config.toml
activation = "squared_leaky_relu"
norm_place = "pre"
norm_eps = 1e-06
rope_fraction = 0.25
tie_embeddings = false
init_std_up = 0.0251
lr = 0.0182
lr_mult_down = 2.0
lr_head = 0.0117
warmup_steps = 31
schedule = "wsd"
final_lr_fraction = 0.0
batch_tokens = 131072
seq_len = 512
train_tokens = 903400000
Each number is 500 + 50 x the weight over the matrix's rms, rounded and kept within 0 to 999. Layers, rows and columns count from 0. Numbers have three digits each.

# layer 6 attention value, 384x384, rms 0.153, rows 371-383, columns 256-319
474485539501542485514481567493519514507518506420459523504456589470499456480564464465574469632569513545484446469498432457513513482505523515539460516556463355529500559509509513390478509523514458
490540526447503547502490504430518566488518511561465615550438487492467494546537481446482481591449460416569539545491448487446452514412540481499482466516512524524434506487436547404516505527479492
532577533528505468489464548480486517407513461443465487497466583433511408541504505419524535464462438608528446542509503509529492490531516502596530532544481465513477478474549424476544533464586498
538507496482531456435506472476537518508514439477536529511476577520551402501475502474520452470465507507443488497492522461499493533626521487496509460520531506457516518416464441527587504509484524
440591518473544442464524403527453452461545447510510507448531445489445562469451476506537540469518522515523479528530538441566506558493573500510541414588461499475558483511532555513469464417432492
557471548563498469476472519581575522464554547503492482468542526573508409529566516460457551487569574441484528505439487588475493461458477495516524536540520511521506546521557531523505554499512480
603445509579480541478454510542489449506495492573490524528516493393561478532564529509515526379467548566517536529407451480481570527486532557520433460493484481603486535462480423495605538525540454
463468530546474490477567437552465436548435527528500367536564541379474502380469506553539427512494449620469527498517529492480495488463461500454520504494493442468475505527499427500508550500497489
464514563501436476545554491525545497554495464421434464544452533522518438432483491523528499525471500441544493509499503458471524529511409412556522540621481452484552496526495492521562488516389542
462476505491568499509467476503514449511590408438422526430576369505503475575567548461561475513582510531516541509530517570466536587484413546520534452544498556532481522496554589455446492499560480
408505626534476562554468482471535444509552482469557602408521484442536532485466453553509440541562564437584459471489466544533489515503442590488480445481412566408507497475522525520474455397487497
445544533425429456456405488434423488555517517491455602476538528455480548557502370466466554498573488489421494484438492501458520508536541466558457463528505517532534553486486553551503454578553597
531530522458497500489448520431445500525521491542519453512430528444519507429479401451456526432518427507465521495433486498566505538512465486433490550520475535480546498470486512490678526458525492
# layer 6 attention output (transposed), 384x384, rms 0.135, rows 371-383, columns 256-319
555515516574504534540478472420477566513581520503511432491598510428539494487465410489527433508442506521533513563475421483454513533480495531446572546532364481509476497466532474499492482562491524
551519579476447481441476438557457520446533478444502438494559436456516534500455525518495586444536500533564540542459487574430473462547459609569447396463474535495468533455476479408522439530529562
535616571484497502524469469470526501509449616564484600520474532487506512486463489446451553477464476521488470560475478535504479536504568485562521494518476512586495528436518520467520501462458503
527579526387423567512449481509514507541467530540475528490484553534390426550515493457489493468487432513465485526496512501518527477486542478360492412469561532489511418494551398567534520511508481
522456508509547454483570555457520460596534482443560500523482532489456435611537464554511514415575512527502345466437516434522454503525542499498526586631452549507491478530535513492520370401483569
487552515471499513586491494435499562454475523483484534530468529454519550426488438511534499396409566520544522492442476458539582532508494529544529524569495472519473513496406533477465569548452480
478554509462533568558506442500492534509547485488423521512384480479489491484508448513527471487495567510503498437461507461465487510534441529537516535484456535550486537413530483496408506435542546
479505564511511517468549570544496553506583414455579529517576530409427510392469555454590522542506513395552495461507535469542600493511532474462481503527496554573497556532556510487549516473398449
522458542458526542443491532512450477495546452506472487499567492492487573463373597513496510530444499558495558511525434483516532476439468559523489461510546468520536574557554506465644535562538447
428534477493492538561515509523481537513428583511507559517435472481539449610541425513531440464596556491478545505527429525502521547532566467516531478492432531541505565578555530530586482461505515
499469452465446619531519497437498525467534461488504500507521452508432458500549465543467487498505550539466530508525514446442527537512545489510536461571511490509505537481522541443526468500516456
506445518395562469509490450422565560512501505452465526443453540512469496526559502536434486467530489478499544514518501417472457469557527525479475479503521584476558540570472454591543520503525520
549545520457498486551573403577458439506463405557424548506539522546455456520524461451420554442504406509531564571530555484456452423608539545528536413529520597572542489498494452446573457538494519
# layer 6 MLP up, 1536x384, rms 0.12, rows 0-93, columns 256-319
532502511464439441551518458567433526441566459536550514602591443486505454554345509500492456401526411514562480488512409573535462617520549397465529532426467448461509516468494438418481480403507454
440539539541483507556533456510578585439505546413392533480393485417513459542595444602491490464483538548432497454460552474461445413515484473589507489527481469462452491488419581515460500540557519
445442436369458490527617426513459553444529542453453467561547450432487513511425478476494456458468470437478522578473429424481525507480550496469573488477492393531596485506513596485525463476501467
384571560457472508484485559454501443563496520559486502415562501549488470489423419506581543505519501534549506438559520518546480381501453597465521491461572470532470521500574581531507499475447592
519511512549494513416483458540515539457479524487510526469494508445495554503500441526478556470451600529519569523453523608486609498511566515495524481503553515563535408531494426506457530528489549
515486405492364516472522480464502572511516462501477544478528506508491481463487418544515460517517498602484487460528485434456575470560512575512458471587464597541478500450419541542435405459504486
455524484479483416435488399497541446471497429476569423501482516442500456635410427577530499504465540492448492563413557394448380523548498413529580523438491534457501555479521448461515652590521463
483545524562547589452496440550426501555477481508509493534563436489478589517453486571529520484564443541598541446429514508453547467431434547426544495595541428411540572515456529542448469502516484
569506482515471529427418460485481412461493508479477446483488503485536470508500528513480524463528496510605516416538528411508496429434496472522464570519508496440529614464496488481489414339461468
464506466502363418493443500559543569468470484466488496531426497618519486416499504585512529522385475519501522423533488552519568457510604527478482549391487504532479536485521523556450532535511506
496430471446487504471569406499477456521453527475461563473563547461500455517495411424542583508493493514533517521580518581513595481507542534525500541506508544519522524484485542551510509558501532
533643518444492480554515426462541470523486578562484443560574489552471471497462443474510551660390383505499602495516489511528483589551477484478498505572601579506599479542443519513443395538537492
536503407416460537529579490528534528507389514536541577496490490496513629462544521549471465569458537506467452502556437473437469542573443469513427530460411570467464437577475518533501459528455469
451554510553536455434542489453527517500571539482452499506467514406421457615541384485452443613407503479426456437497526439461493561471599574515557525547560436522478552456530498530505504505479529
484462534489459517407473489464504471478425480506415498503556589545493574421504401532480456523549557482538444515580543467481503508529385541486560460513430529526445527530479476467517537569455511
498468487486444535506425493581489521511419513566529483523462597407583561588478496426511479600463440497534432472485513538473572504532537430488491506456514460494483564542505472455524456518545470
464479406430462476520423484507435583437489465569468543424559500533510558471484469477528423478397479450465556593441470503480520546504510483508410461431460532388601430518462544442495485498520539
457528471478511521583512449512487464555384557506565422551519500506503501563544552439542547559540530492574529482381542580475437483435453570445643511568533562540513444518474587448518425480419339
456546560567461528492535481537524458424498513572502530555582444515454564595569481381504570555452599472521514532467551554445488588487508491531407357554457608529570527568496560467419596493483467
412531461547469550503511451508456520419499447550533441456516618560508436518581499505525488469556459536472508489513485571504514618506422507504512515518474368506500439506538533445476471460475530
532523542523454469461479482527420455438457475537484558481438516527447581530531510455473416520560511444548525436520499525504506534438525504453505474532524537483491470506528538458468511546417513
474534427500573456424532479502493556492593568513568535513516507453449530445432474507451520466649510542532507581426555480439573461472523573456455458573523507513562519536463465510473515507432630
553593421488414459443502469552478486590410542389494495574450499469553502505509431424530510557527444484480502445480408418533454414487448501443536660514507527523512529540507509579517528455451500
562603506483431510436528565567505519513447459487408443438615602519563500523497493552500442464521478502415553551463536425467575437503583555442421408490637567555471469411519505522541475432465506
460554510427525480549423484555558595554610429489459524506487421512506550480526474467511490544570543601575468589423451411503531474489516515596563511441557508560493510477560500605538520566483450
394509518536498515514493463515583539532460602486505483535430522520549497480475541644572524483544479421480462534477514558543609483579465465471559522542435435584508467351528527469529560546490461
535473491470458597439517524467521423523575424605573559596518519466521512425549484470521512585471521452536472580452517451562602442445450546596497532520475485516506545439480473566532559450483475
589587458446521532533567439514538551436486408497513542478507537396536549498560412415469463500538517441514551480502492458460533500482548353602523530509484606503521512521473467527526457423463484
567438487508512451541531516576415516600484568568508403489478517575430492484469490442496490451426638571460439585508473466552506455501549487519494540444501517486618480482512541500452496650468551
537571480416461536513575555436382467441489442506489399514546554513478502668447594570528489498524493456456491526507426518513392532464431552498523551540563570445457541470415443470555614465519492
512446461469549483479463526509523504471434505502515494565515508538466580452505482505512517522497520552510398571555468542531533464570392498505414481484439543497476521450498523433575554460472416
540435572578545480514529514514450526437504512507471539479503562491440497596462507509553502518470495529432464545483589384492537424565485461475536541511547413482501507595475590524450465515492540
453479523520452512569521500549546505533528466526529435491462506436454470516494550533504480535459502533492525551502510426494570536504526533464522502507444570504497558515480456431399507507498524
533467481466580450542576453522435517445395594420510457437529535579513488568517493522507427526469605452589427544497404506585541392543465452413473511575533623453572562555500416567403503482433473
523481479554437444417487525503462543472516536539543451438511468500488464498431449492529504480481497535569463505482559514592497502506569525441513501518551486501461496552354481545483501609514507
534515518522399498542376458419518477510533557486537484474556566539499465492480499560495546565439543526505616493518580557512514557469500485498546482553531482533466464471528519521439452517472533
501518468486494414565502526514474625462489422435476550447510541445526475490490476409513391441550516514508518457516539488565598442489465495423534499540516572468474481512502489483461484505485527
466448549490512537513551550425433536513589449529454515525563639606487491474533481486563477442600586538549510397513421587496526466513515655454540573565453461515516520504581518483483447451450500
519479424470443553522574413502506461463442395461515541489522393547513441480488529565556443438519485479577485487537454490497473393493522428499539521557478444467498442484486535474537577474467567
502611441460581529523475454382544635431448583563494453523499573580432557420508448525443497505506495545395408430527449483542460506538474514455563463514470546553468497509511559525446517523459508
557432542514516460566488466466547512472493428485563450630534547516550565561500492419558425559452579501509564515480459540547550542562559533530569495534448446446520493526376522542523473529504475
492501512441510568458546523490554415511509522470483578512467546412516541487505445472483439436552475502502571490580448588510518523525559528546542501567410571439439545572526442558482425556554475
536543516424522423564530434478550520551495521507482530483507440542478488477443468444496444497542420475572447510564398457524541476525527520589492451492559515559494445490471477599502519484378498
538562422549549479503409421427442534486527504518484440556563472447480513484501451523490483566444509489448485419516510468512483476410466486486508541539503526605549625494512460531545464529500499
435630546438495573457498524513520503515500474544477399506486453542548573480487450518410505505443541410531462517487524406527500485556467449459488487380394522482585551505607634640492451494480492
480526522583485559496484504403493420544498456483491588486467396495562432537482561646519575483423521536625516460455495533534514488477558463436520602477557562434538520472429440470594361506441517
444519529471472468494533458491435536436486480450518527568440498490514499481477508458420475488419530454431492516534582551527520454488494541586513419529543483458496464532485570384516503558546482
499590541477512503483526447518394576560543499580580488534572554532495459523480503489518580464483529453496473438516600439494529519526518479483455493440476553411506478465464518503409387345481507
552522495446488470523500495475534496431474477527596488476543500491458516461504408451517558534579555494459573507463506523498541447503477554583535519581428487446456498501434530474486446504488484
489496467566535469468460436481447581367464480459416472541504563506485471601541363521455511519573518422571503462399481420414561573447503515585553455506510528568501544489470541453532525542531473
551455572423442444482521427437501588539413484442468638567485500527388515588526519456400431502489490419510510468464440541594540559446528381474533559598469455523470441490523524522528413579475511
502476499490470558592538481470484484455500468526416518425416492415508488572535539496515478535509606562522438506515517456486482428519386532447477473528508559493505471500461500548496527414493569
527571457543462455558449450536504428484451497611457484469467517484480637561513483587497402508370463553518575554559474532519450447479476615467513446466409420446430493553490581514564546439422496
511520445418469546542485495518519467534425473505456472508495565448599619513415434504484442585510479512560429448448480514455505459450505540494544458496566535508445557547496420438488577605534531
424536625484490573513460530466455496422465509532489585548479582528550573515580536507485498485480494504549503474448502459506472424509546373419379509559576420509597485569397443437465429479424390
489463531430571380441465467502492663499623472531447510550465514469486546551444533424488542549518535475510490484504511501452494570460468507522474451460415575494418515463483588489501399553533417
477572422565495532521467448536589502479460565556379498587490469568390527455411467440461493495495545514476487394553566487450481553473538474447512589524598442540566606512502542525520506472464465
518515508421516502437475457602569568458450486464523499452476585494567492492567457462528489487485602437401462533511572492488539500563478506456514576455567552504548509478559585519506581507456404
473473551407415543536504491468602472580499549493521451501472541538477527522529469553526560430478575489462497505507450568418507502481468481544530495511545585451522474509499537491465545539479552
560543546470485493504587435504482550412522514500505530574550528576456521582517528485488478437526501499412535592471512532532472503439507516490572520500485487552511495527503556507442473450621544
483492611431450471554579428526510449506457458463491481488499613527494506448555484501452493435457517403445501500469412508542500489593501494601428538557592458527495512515505481445654490530535429
550559548584488439448514439584593467522562445423499420496518558534530450529524468506599466511471463424597466455628509418394492493541451478594438482469493519570503478456546499533530590537569610
455456443560408431561546556495451554440432561498523519521498473520478538503488501443464481491445485495529416518540541492460511513433511542469492427563417565549508500482568579515496517549437478
515495434489564485595503518414511532456579419483532457395535508546500497538502546516551466518544488525522540425544518453514511604463493564513419519527340494496577658536472516473495483499461499
451477466581470509526510456469425464510409435461567477459544467495465530539542523422512502541472515511537445460419544432574508507421507530560615541535464514545490542430665463514471493501536504
486539449504482500533516500532528541439484464407432560450582550481495514591445470503503494456468546638533475593484539555494604417492506439511504451517497526537574503602471539570406520486522476
421542508685474430491445417434475520444442522520431478418462521582488440503493463566383482478459545446428520510616452440601547468525494456436570446478562455491507572480446555453482520532451529
541554551575468500481406482448580493480521491489427471475482502591393442537447501389507536470438438476381482496647645484562526470428423490463457531464447493495449576545563647491509485584515488
535507487511510527420455449452460420497545536511488465533465475490458518490525539496439533484449499475495561476457594449543463551450558551484498523477507534483410484521476440478538642538384486
552500460490436461500488519559460477486474481509540533514516476527518623495454498558486478482450417455539494511513502538515494376405442431419490613513513530520610528512462525584419441487543550
466524498393541536490445525499468425514500503486510438522469523536600523563452551352414505493526428498490556428494464494495509465511542517493536600399491499598498473543432513412492501435542490
582496492497499483533544521497485565506431506524534517575538445486520498563444539393540444566455364482642485481476475505404568581492471498617524515476480378592506529523468483594436575530482551
513451532399529514548555567512449492598498479547517538512533452564404424477494452469464479535462563541587478520549427495563465482490402500486578491512423497559507407430477561476482433491467568
454488457502525445576441508422427496511471455475514462497465532472490605561488522579465445501467506482542393551507467502461419506483482503455477543624478479463478552499520483548515568509508460
479470540549421648488505492588467433505566578544563544442500529567527572467488498454509478545558436488468479491523496515463429447416510436361522451590451487397490539572489489507541504515489584
391512581371522549457523497472512493404437558515428478421469439501545572566513488495399521497488589541522450470449560433549472542555545462435531435494533548469421521472474459529474635520517450
533506379471445510474494509557555467534538507579490420474529534516542451458514431467410457408532430512508499506447437575538473412432478504541459547493614549496532539522453450623529538472526516
462506500491458401596373438420418435498500506500474522530431487448546437536499460504486423508504510508524530474520395430460495527575503625557493526477444530394520512456535487473514511415585482
524457490531471476531507479535455449495515555548476421451434492503441575562517523442489416456423533504522538453579522571550555520483438538535450580430548552475457490571602526508502560515540515
504503539500514477520588503543457450514492436502556504481506514492519474443550499560539535429520444461484538455617471462521527525535471498579429430482509541583533501559527395502547372338505475
478494480533417554460418495525506494587540411483433467437476512429535619404428453517537511518522499473525517546537549550521508592428493575536520448478458503424457524506540440519545521545477444
600572481529508458436612418599510506533508472426579501471437461539513490437493469512542510530511459416465512471452515458517553501468524423518539585549543468496429492521538526454540446454519437
404533503530538464431481600434479494503479503509475470437478515498556503439509418521526510560512522584443529500535529527510617504413532518490422470481518518418541527540523455561516521571381460
519507524488536514517613455508487459473463421596426430487483477452542532490498568420555442504533526569458503537493522496446500491541469514519493471489475537495473371479573517433504454496557537
597538531527441506491519430572493568498448484571421521527494521414498486480499516518531452489391508564490563502553488545565532518544485471510495463483520554483500446561477406520545480477475523
453451456505477448413476518431491476433555569455440418567502476475490445511419391492439512443475462494459483509503596515406474503554545459567502444559501564537463589546550499521382485472544483
528553520523464470538457416461464422455535456491434479499505425477478575547475538446416569609387452494540500474464523514509572427533516476424460429531510551511605540397516538602379493509498434
511482462539519520540440518503468507509468492447406393499555530482483447563514506522426495428488499485472489494447604547604501509524514477552598455524474504566575451540467439546461454501450457
511483451492524519529513495519432491623454519465527594481489503534510507444471452514469502472480557561561469470419393473474514550444583446474468450538589471404535513418547569540566428552522491
492508433427583557528463511506543452509582450577427587589549554476468463477426395451563359520505508498488476484519480580542510571484478465549428511517404461550476519501529497470591575406499444
572467477389496471510589505503522649468612519470399502521442490428416440417447571503560482422487381468503366555512493527412504494493475467574488571469401500427494419555565468449547428448484497
594597463521459524501436497517493520572479391515502474602467580590534443474407466418468496508445475409492493477461614547454552496481429488439522543489503494459442502532541416450512529499434548
465581531425493512559559473477482473454494475591427580565394377488514418495565498477556540525437473451477510573475409572480539501446442533413475518543478592541544495489432467457518565552492574
486563448565410422487478449510470489535544534518544436571485526499589513608603446535538457611462509448427430459468524472488515446535486577483478504441502400441533464521487410493395513450512571
# layer 6 MLP down (transposed), 1536x384, rms 0.12, rows 0-93, columns 256-319
478383531424480565528427490416515522473595456485474578501551500523522519511505456455509487470410465458483507485432444553487490437477443471469526465423505501570515422517512541443548470534516502
553288562536557475481554572493448397503503542535584547520580509469494489501455514449513511541505552504505515371482475434559449533459534509461518473488431485596480517454515514461541628484495595
436450508501571480501460504436507382465518578449411436531490505488455448593486475512472445502458536531571428390407540535431468440509540486470603543506460518547501542508503478503496521518491500
490497464488450479516463526472542490513538514472544455464538487586534558533473530429470474476491449512565538459480429435480551578476497620523544471510528504538514565398446535511491537543507541
528518502434531544531516427556418475555512511599433541512555523605570530539483609562511538567491474497539513587519569404494432533527534545574442523487556551433500502363548485463521443493433511
566589541581537535481489417451508460573550541495534399522499499447494490552584497476511429594578556469597515452527468598538449509456475451536475496518496523460421484519522514493578510504545491
649328494494535523516580504490512594469490526505437474474498505452533487487572552458499521425559541408523390360507520498474546470493532569418500546513548473486523543516444542555481370471436553
464453541547412581496469519503512576532456449463493548463575428483536552486508533512504526543484498523501527533539475437442507545574519494537576530558481469415534526520510512480515444551610499
500566416600578545542529441521559612429485437599550499451572488572448518525485452462444430590460500525532531588501480462412504426491506555469506534566554581528509443514459612539475509635479529
531587552493522522475507468487394413491477607548476390556553532613536525550521522487519555541546425621517426548508487559601570513367561535609578432541528474512522493502551556516366469497478417
460619540443490552605483476487490490565427523520568500626482544484440523477494562494543571500483544518562554482432487466591491418576458541487375461418549541460450504476558567454465475431529449
576506518559515514593489491464523503470456509564540605467494392545574468594444475426509532547437533528559539479480508506528507529475537477464557551520497459495562557517487489424578473528411429
499613518498625529436442489511543494528496603546485484522478530443470587484501465501562495576530543495476498551569453443479491557524443584534472479521429465576529469472467538419523472556476517
459380525540515513498447520501461534495575580522459491507341611513442496561576479451474490515439499467411378519567577441523430538486432497634485462506543434484572496508512541535438516492479449
520496529502495467432556507498472497508551410528504393474495502484508483499522519477475570461580489457511408491516466443475448557465577461412571423407594497448527596511487555497467496514475449
443424448511422501540486483476464500501521584448580534490410585544469434528475433459485538506525442489552482556472539501466606484557479497547439643438475461473648527507591458506615442521455496
537558574468546487513380450493488493572512470593544486441485472615572507429432454494563594515504618457504555465550528453480471461460470537564472510467529350544495523408456521428541513468484490
522546561516469593559465507522490461499512402549491410484501403511539428461504477443544509523588473528554481431528538507366495481447494499529468537521570535452490557531495587474516485462473560
423505520532570502532534470535404473495482450568497449531480484409506411502506535520541581563547593496523474450447488600484544473522545502498511475516480487522483526599484463499478508525499399
529555506495508626536532548545488416489544413494483485503385488480503491511515485483471432446484585526557434518427453510496470584462464485474555438548522527506509480509509483524507595505456464
556487503596421522441500573533494484492523543468536523386436525513470463451374526476507496588428574492569526514496451410390462455534580507498495510468489470508499573481565586606567446432455593
556514507557548593545502485501519555490438450480491560503500553448548531522542548547489497587532626546519450486501531465504547464541527561442517531499513531510546517499532396491528497515520501
569465501557513524540457431527427570484488444449400477548467494529471462495473497483510423536453525518497481429470563591439593518513465479548554634633532511497527432444448484596447527532474393
545415470570425532577448521446471558582519524512506519410461442486492544476516462416528570456529509554576456482409453463521541461465524427438540518509493460647524558503419487546547571563564578
499427474487584480519491568552532604487581482533510547438525450477477518508539425537532486534589471515488470503451448579513512475473459476513486493564528580503431591499530523630479505549556535
470525517517473548571560509457498473450448535490517583614473507464512430612461531509490454480568506401538490498499461526433553431552465525528476518419465448564459511576465494494533504497618405
505552494415541475419434570378441480572516505492524520434456449475530401465573537486421501424514434492489579466525471483544465486565542493434465428521415553462527505527467431504467530533426596
610526435522492512560541478517460510499538498426514515470404556491490574498465431502474474638475516529415518498529481477505474491459461501494552551491482471503478516497477522561519501608604464
478466540556503450518555582523473503528475556507474366456565570528535528573544572501526493439400565579558545627520511460459476481464544525466510529448502511384538487505445535484493447582492524
449523430442522467509609501506470409503476502430466519520511583462493486503487458520495540431466638476511459456464498479485458508440462560566520554515468470559472495507512526499566501621535608
477519547568392417585513475503400439491520512571573507486448510468546476553547487471433552543491501451577485411540530482498480466543579502487656490443574470495549428534464476459526483455439502
545622491461543535485535559390470466509528524549501456444479518472493538537525518519523613600564496468478430462486453499555511609495546543523571401547462481473504442502444507498564468581485509
618543477582465473420486511460543485531465532484508503533526554526615568447600457520531431515455532463528422468538451497448537538519437483581501503625519429466458351491528536467520486493508552
516496499463526462455460475462507505496442523496458496512566550477448418636554514531521611597451557549482507473468419565606473474495533440477539521571504509342482585494496377525436473547475521
461500553533503545514527448454559502459493497520484480474453583573424423549472417590402534519544526464481525462484569592534428511429488509443569520480516458534471484499450438488452516476565531
483511508421602545518529513486509486408443563467512550447563392480494536461436529509500468502473454478440510520433565446537532500452518449513500481435594465519449445387425472400496513555476506
479516456416394479518480495473522415498520457524578494491589485553479428571455579548457544493539472510546430511481524507521477556443520592461460577515516463547542476580374473504393501562559427
484576472583526556496581530490509460573510452442513471546502441427462581469535458456477515484532583422510458488604440465486487547482528517514434553586489537461459419527526513529518555539549573
492443544535491421499494628476421513457478610560444522484541539603494510515596457461501560506514483515579549548503490566549518534468492508487501520489518461480531470512502553555487494465534491
442438524539509466478477453520448534600509573432531468588488569493473447482494459455559541509518437519566524529571503510470485500498607521583478515504523465520501514425462481486418483364573575
513489547523521396536507556490573531536475501532430504508511484567417474457562464534436512534457570548625488528551604414539450564561565470524462588465519510471507442537498448531549543498493557
501193503488468524489453467479543465553501437584474463549531611498516380490465493509516488549474534505498579491508480564534438472608545614388510449518499489542418519461452490547442520515476558
491495423555506450551536376470439500488539484399488448446487527440586455586497563490551587515544496507436527543373500506467441512517506532533516480569636454486415470453468414478496498444569568
475579444506496427547457354422521551576523530477450527526536614538641502638450549518573451424377513477483548447543479484528487503495481500487564527525539496433471533508473421457421512479495464
511416550454534459521514406541493483533488457506545472455475459565447478515538403597398451496521530477516499469529496478463570467494481467513556571516473452446431447579517470478492440508524532
422450424460439525500482533579448509605457491560486522516558498474535452523537569556497580433538483558548512525542533511490451419460544546556533457500386410493465580504558529479475464488588475
477530466477459550529524513498512476472462534563630550577563528519461457497397520464508497504498457551382582484422490510445438451531607486527443567542462547551551458534562466473448446531458539
515564464562526482496540434475437494571517454482471484456530442479503508549480486535530483495453457571516467493471581515478501438552424512468469538441559489486388500399544554500457532459527506
525473539494481503571545543477447487422467515383556438449506500557455480457441445457518512529593565563461550434452451512535613506485480555571539462488449398446452508417533502477459478446550490
492377573520525530429491561487537526494550527521464433518464482531636459584495488463549442509483520525540414522526496459482556559470505511484465475428531533518552527522452435437485444551580465
548629487533497500474563485560493526500535519441419367544499502477556493571490542518553515450559493503440500539533529464637482457463483504515536444498470529515458430520489522559439580403443485
485614489542475570590486516502497482520539552578465541478423481447458367558480545424437509442452569552478534501505454544535584400480514551483428506479566494468493561524486414514552505455532466
511570480501417534482431424475527487449467423442399449448489445509444478507525552551546456380520550531493593485503576459573485458509422571452490484513528456391452454545430516467546601482420505
520572410542483500555512530467545497601545486566496568485434578532543501587568398589481470500529447478506563507509514531395511467485491529483612477496547486481474518517487523441551523624478502
466523514568591440596495548598533442517468567506470485493543577342504542492395540446535564470527511441505533387492479475600532510467450446451475535536480510409504358380477504495544568475500502
484514388512467487502541424534498420446488480481502528502551479554538542426487448512513481515537482534466479500521493522506458547557478504501515518444516471437488500524469444519396462546452519
476533525417569494497514470540560492497510537462562388499473459507515539417528519385521528500487558536501441579539538484491436525430495534442499448544565521500514433530471526390557518564507489
526518517523465540526489570501498471552487534498526466523493504494561465557559416471423461486521429456548497542490461441532498519396488457477350470475548507467471552557487431616460545462589484
532623592561566440520520548645481473472522526545488543516557474528403495462569499418534478446445481454481438540482468493462485520498473501551497501517434493496440594514574472540493430514473447
510480416493508437514471479556484508596546539431562500462460508552540494446462498541504584513495540521511509470530432534547547533512516435574572458458416530456524499492557592536483459481505459
558378429523521499480459548499488434463531483435528435477419517519491463546496483488514448560581487468517492629514489591520452502553519437504508394498448543504411510421455585440421516455457499
505468475447498513426481536456487525601486557500514430430469520597494499553462526545527460560558410503506520509500543481554405512527402494517552622554521505550424413446534509451535549434563550
460422513515357425438462519477567584518560426529495499477523438483482421601448501481429441428399505498505489501456515491552432510559480556552469471634453549411522520480501531607471494403454452
550390494551578485484487487561495496458538449523434593483448427489452458540585511424440465455582507511572512562455569419535475478437475527433522563388510544614529475546497526465466499567503447
566495473476470540542475528492421591513384529518448459451580467481470467526435561550540427485526550477427479492534492448401444401464542521509635491528476520494479473536536479491541485519495560
515617466445444539481521485607484555505578438478548446539594566526473455475501476435514518499445464479571480556548542555501619445441414557538502431454578553546607541481498541509415544611519508
527552424578412520566544605509608502552478435451554493529388451523437516440528569444489445529527452598526483484560465421570467499540481588533519510492536483565529542592558524470567484518526601
465418502479501452391438481471550536499520540498400492515487524497459530549530601510401584526467518503497543439599494570450460500507555571474498476552545509480406471481542572539452440530549512
456588471511502524554486588494534535389557488461518532453525446488503541538474482496502415479538496524441496502569450508534402412490492571517437588445460383593526510479477443528420490436456553
493529464544504422466515417435485500462494478477453709607429466487463442464575530507446459494483382412553508535506577550494556453490542519430531470578502593607528556532420453529411546461498413
512503566556430535508496457513491521514565543585510525541534532483463502473530615564475400443432438518448595556468461581468433500518503474531468462413584559446521504466516503470465477461571515
643440449475545456487617499539517596440507531563555489517548408522436467460497579461423502518428548483547484445465502533512561523404456512465591495501472452606449552499574460637369461406503541
418421444526446448480479457488496468491515514526451507523501475486465486481476502524546445424453549472507428553433576447424468479592594442477502574548453520482508446483503479427479538587478483
535562498500549503570487478506602482515455470499499528493471514536426564540495466579502462436453527548472461479484529406457534528461454469567445524539423543538426546507538578509494479475570456
431540466513415552488441538595532537437544496537478514419510559499448549446476479563479462585472403566541446508507457531479490475536479487428428517486576560485475535475563422538453526507597478
548524495508514551469512516496453474436502518473554524563492469522506496452564462488556512548507476499516531574557545586490542496478448551429553503473440571533392380542507549552517486400543492
433520425481524493579426556479485567562463540527481578426526597460453565551563613461499559481512513553571360500554586560568571496571415469445543391517539499548587493504488513558495551467585571
432454474540520530461511496472566542531512520537536551482485523487511450454477501529526579498487550482429411426438523618541463417528544516400543523531422435553390584536395483522502455510415499
519514461483523566462446581449480497500460471530439518468477511588514559529450436439495534533447490457504483479478549528428532450633504517463494605502482542481524404407569549551446519599462451
516547485467506472471492571548587540493507527491494486495526452445545463466533491483469582498566583517560407475468467570504499585577501513526552533563575503595555525533549457490461563606491493
430536577504378470562492526516504428575496529570429547507541426413490572465478400588535496508410562453550535522516531608528527530523534439468443513480553473477466459456525488584500436499442577
492511504558439504503548582501586537569591544540365470503439538539387447545553450418438529552519507522522516545556502443567489461444402484552435430465524580605480532435500524511452527502526519
525364460561533503463503381440477451564545509477429479471502425510531501455486513487500514440465535545559452574522505524508562501503336477539539490494477467522549460490531434549583467602524490
528502506474541431502492559553589564420491473470550509448571456571427506504547515565521550537444406476474625443500453507473412402510558518534544505572490434518542458479438408463481503485520485
483546572545507517513425418540511507424507467550478634522471432486638451516504532504491519476474581512364562588458483558470550447566472485476522508560451473459539561549450487472574458499486541
520225429435480416541519442535485510502424484506482586471477557522488510522524470468483495518549484530498536506545492437496481478502483519518489447481525434483505448477429374468554464473529553
392441523571490516411430676474442524465440388498495423371440628509505511492475560404558556493498440506574494517449526439501518539528539545520499462540471588434447525529551501526513538410502471
449555586481498475548509521493543601504487452550507594556453419629532575560493471555468520588551482507561463633625518474547583511635516494521454515448536456466516443469520576506518516498550531
555580453487494528520515508528533501518500472450569400492485334521511520579509525565471463450407529498460553539558449498470501478435501547538490471485536463488562538560583628522460467485553453
510593504503482453444515519516478429585466497531478583539497536448515575527587495531432436581492486581428552567490448535523491550468467439579495556419481488552451507514563504423496495462440520
535584481494525585483500467484489475525477500561492584490487497465534534522570513444506481478540486492582471482471613471435487491607442482555465536544490497391543428568530474507521485470471507
440419537511552506526490504445518513506541462401563477451489457540479483582466504501477517524541523575476551450497533541491544538522545496566544539466603433544427501453530485532493548548512571
537446495471536396480509528630487572498530550468454621495530442509518535543450541503489575452515487542535510386592547424529524571498557491468459514517500448535537447468529440537563479483479524
453455526569564523463526507539517398573565433535473520483485453434567496604578451540530527507392506458558527446429520497524472553485431481451420540431493447519539572388454506507473512465569581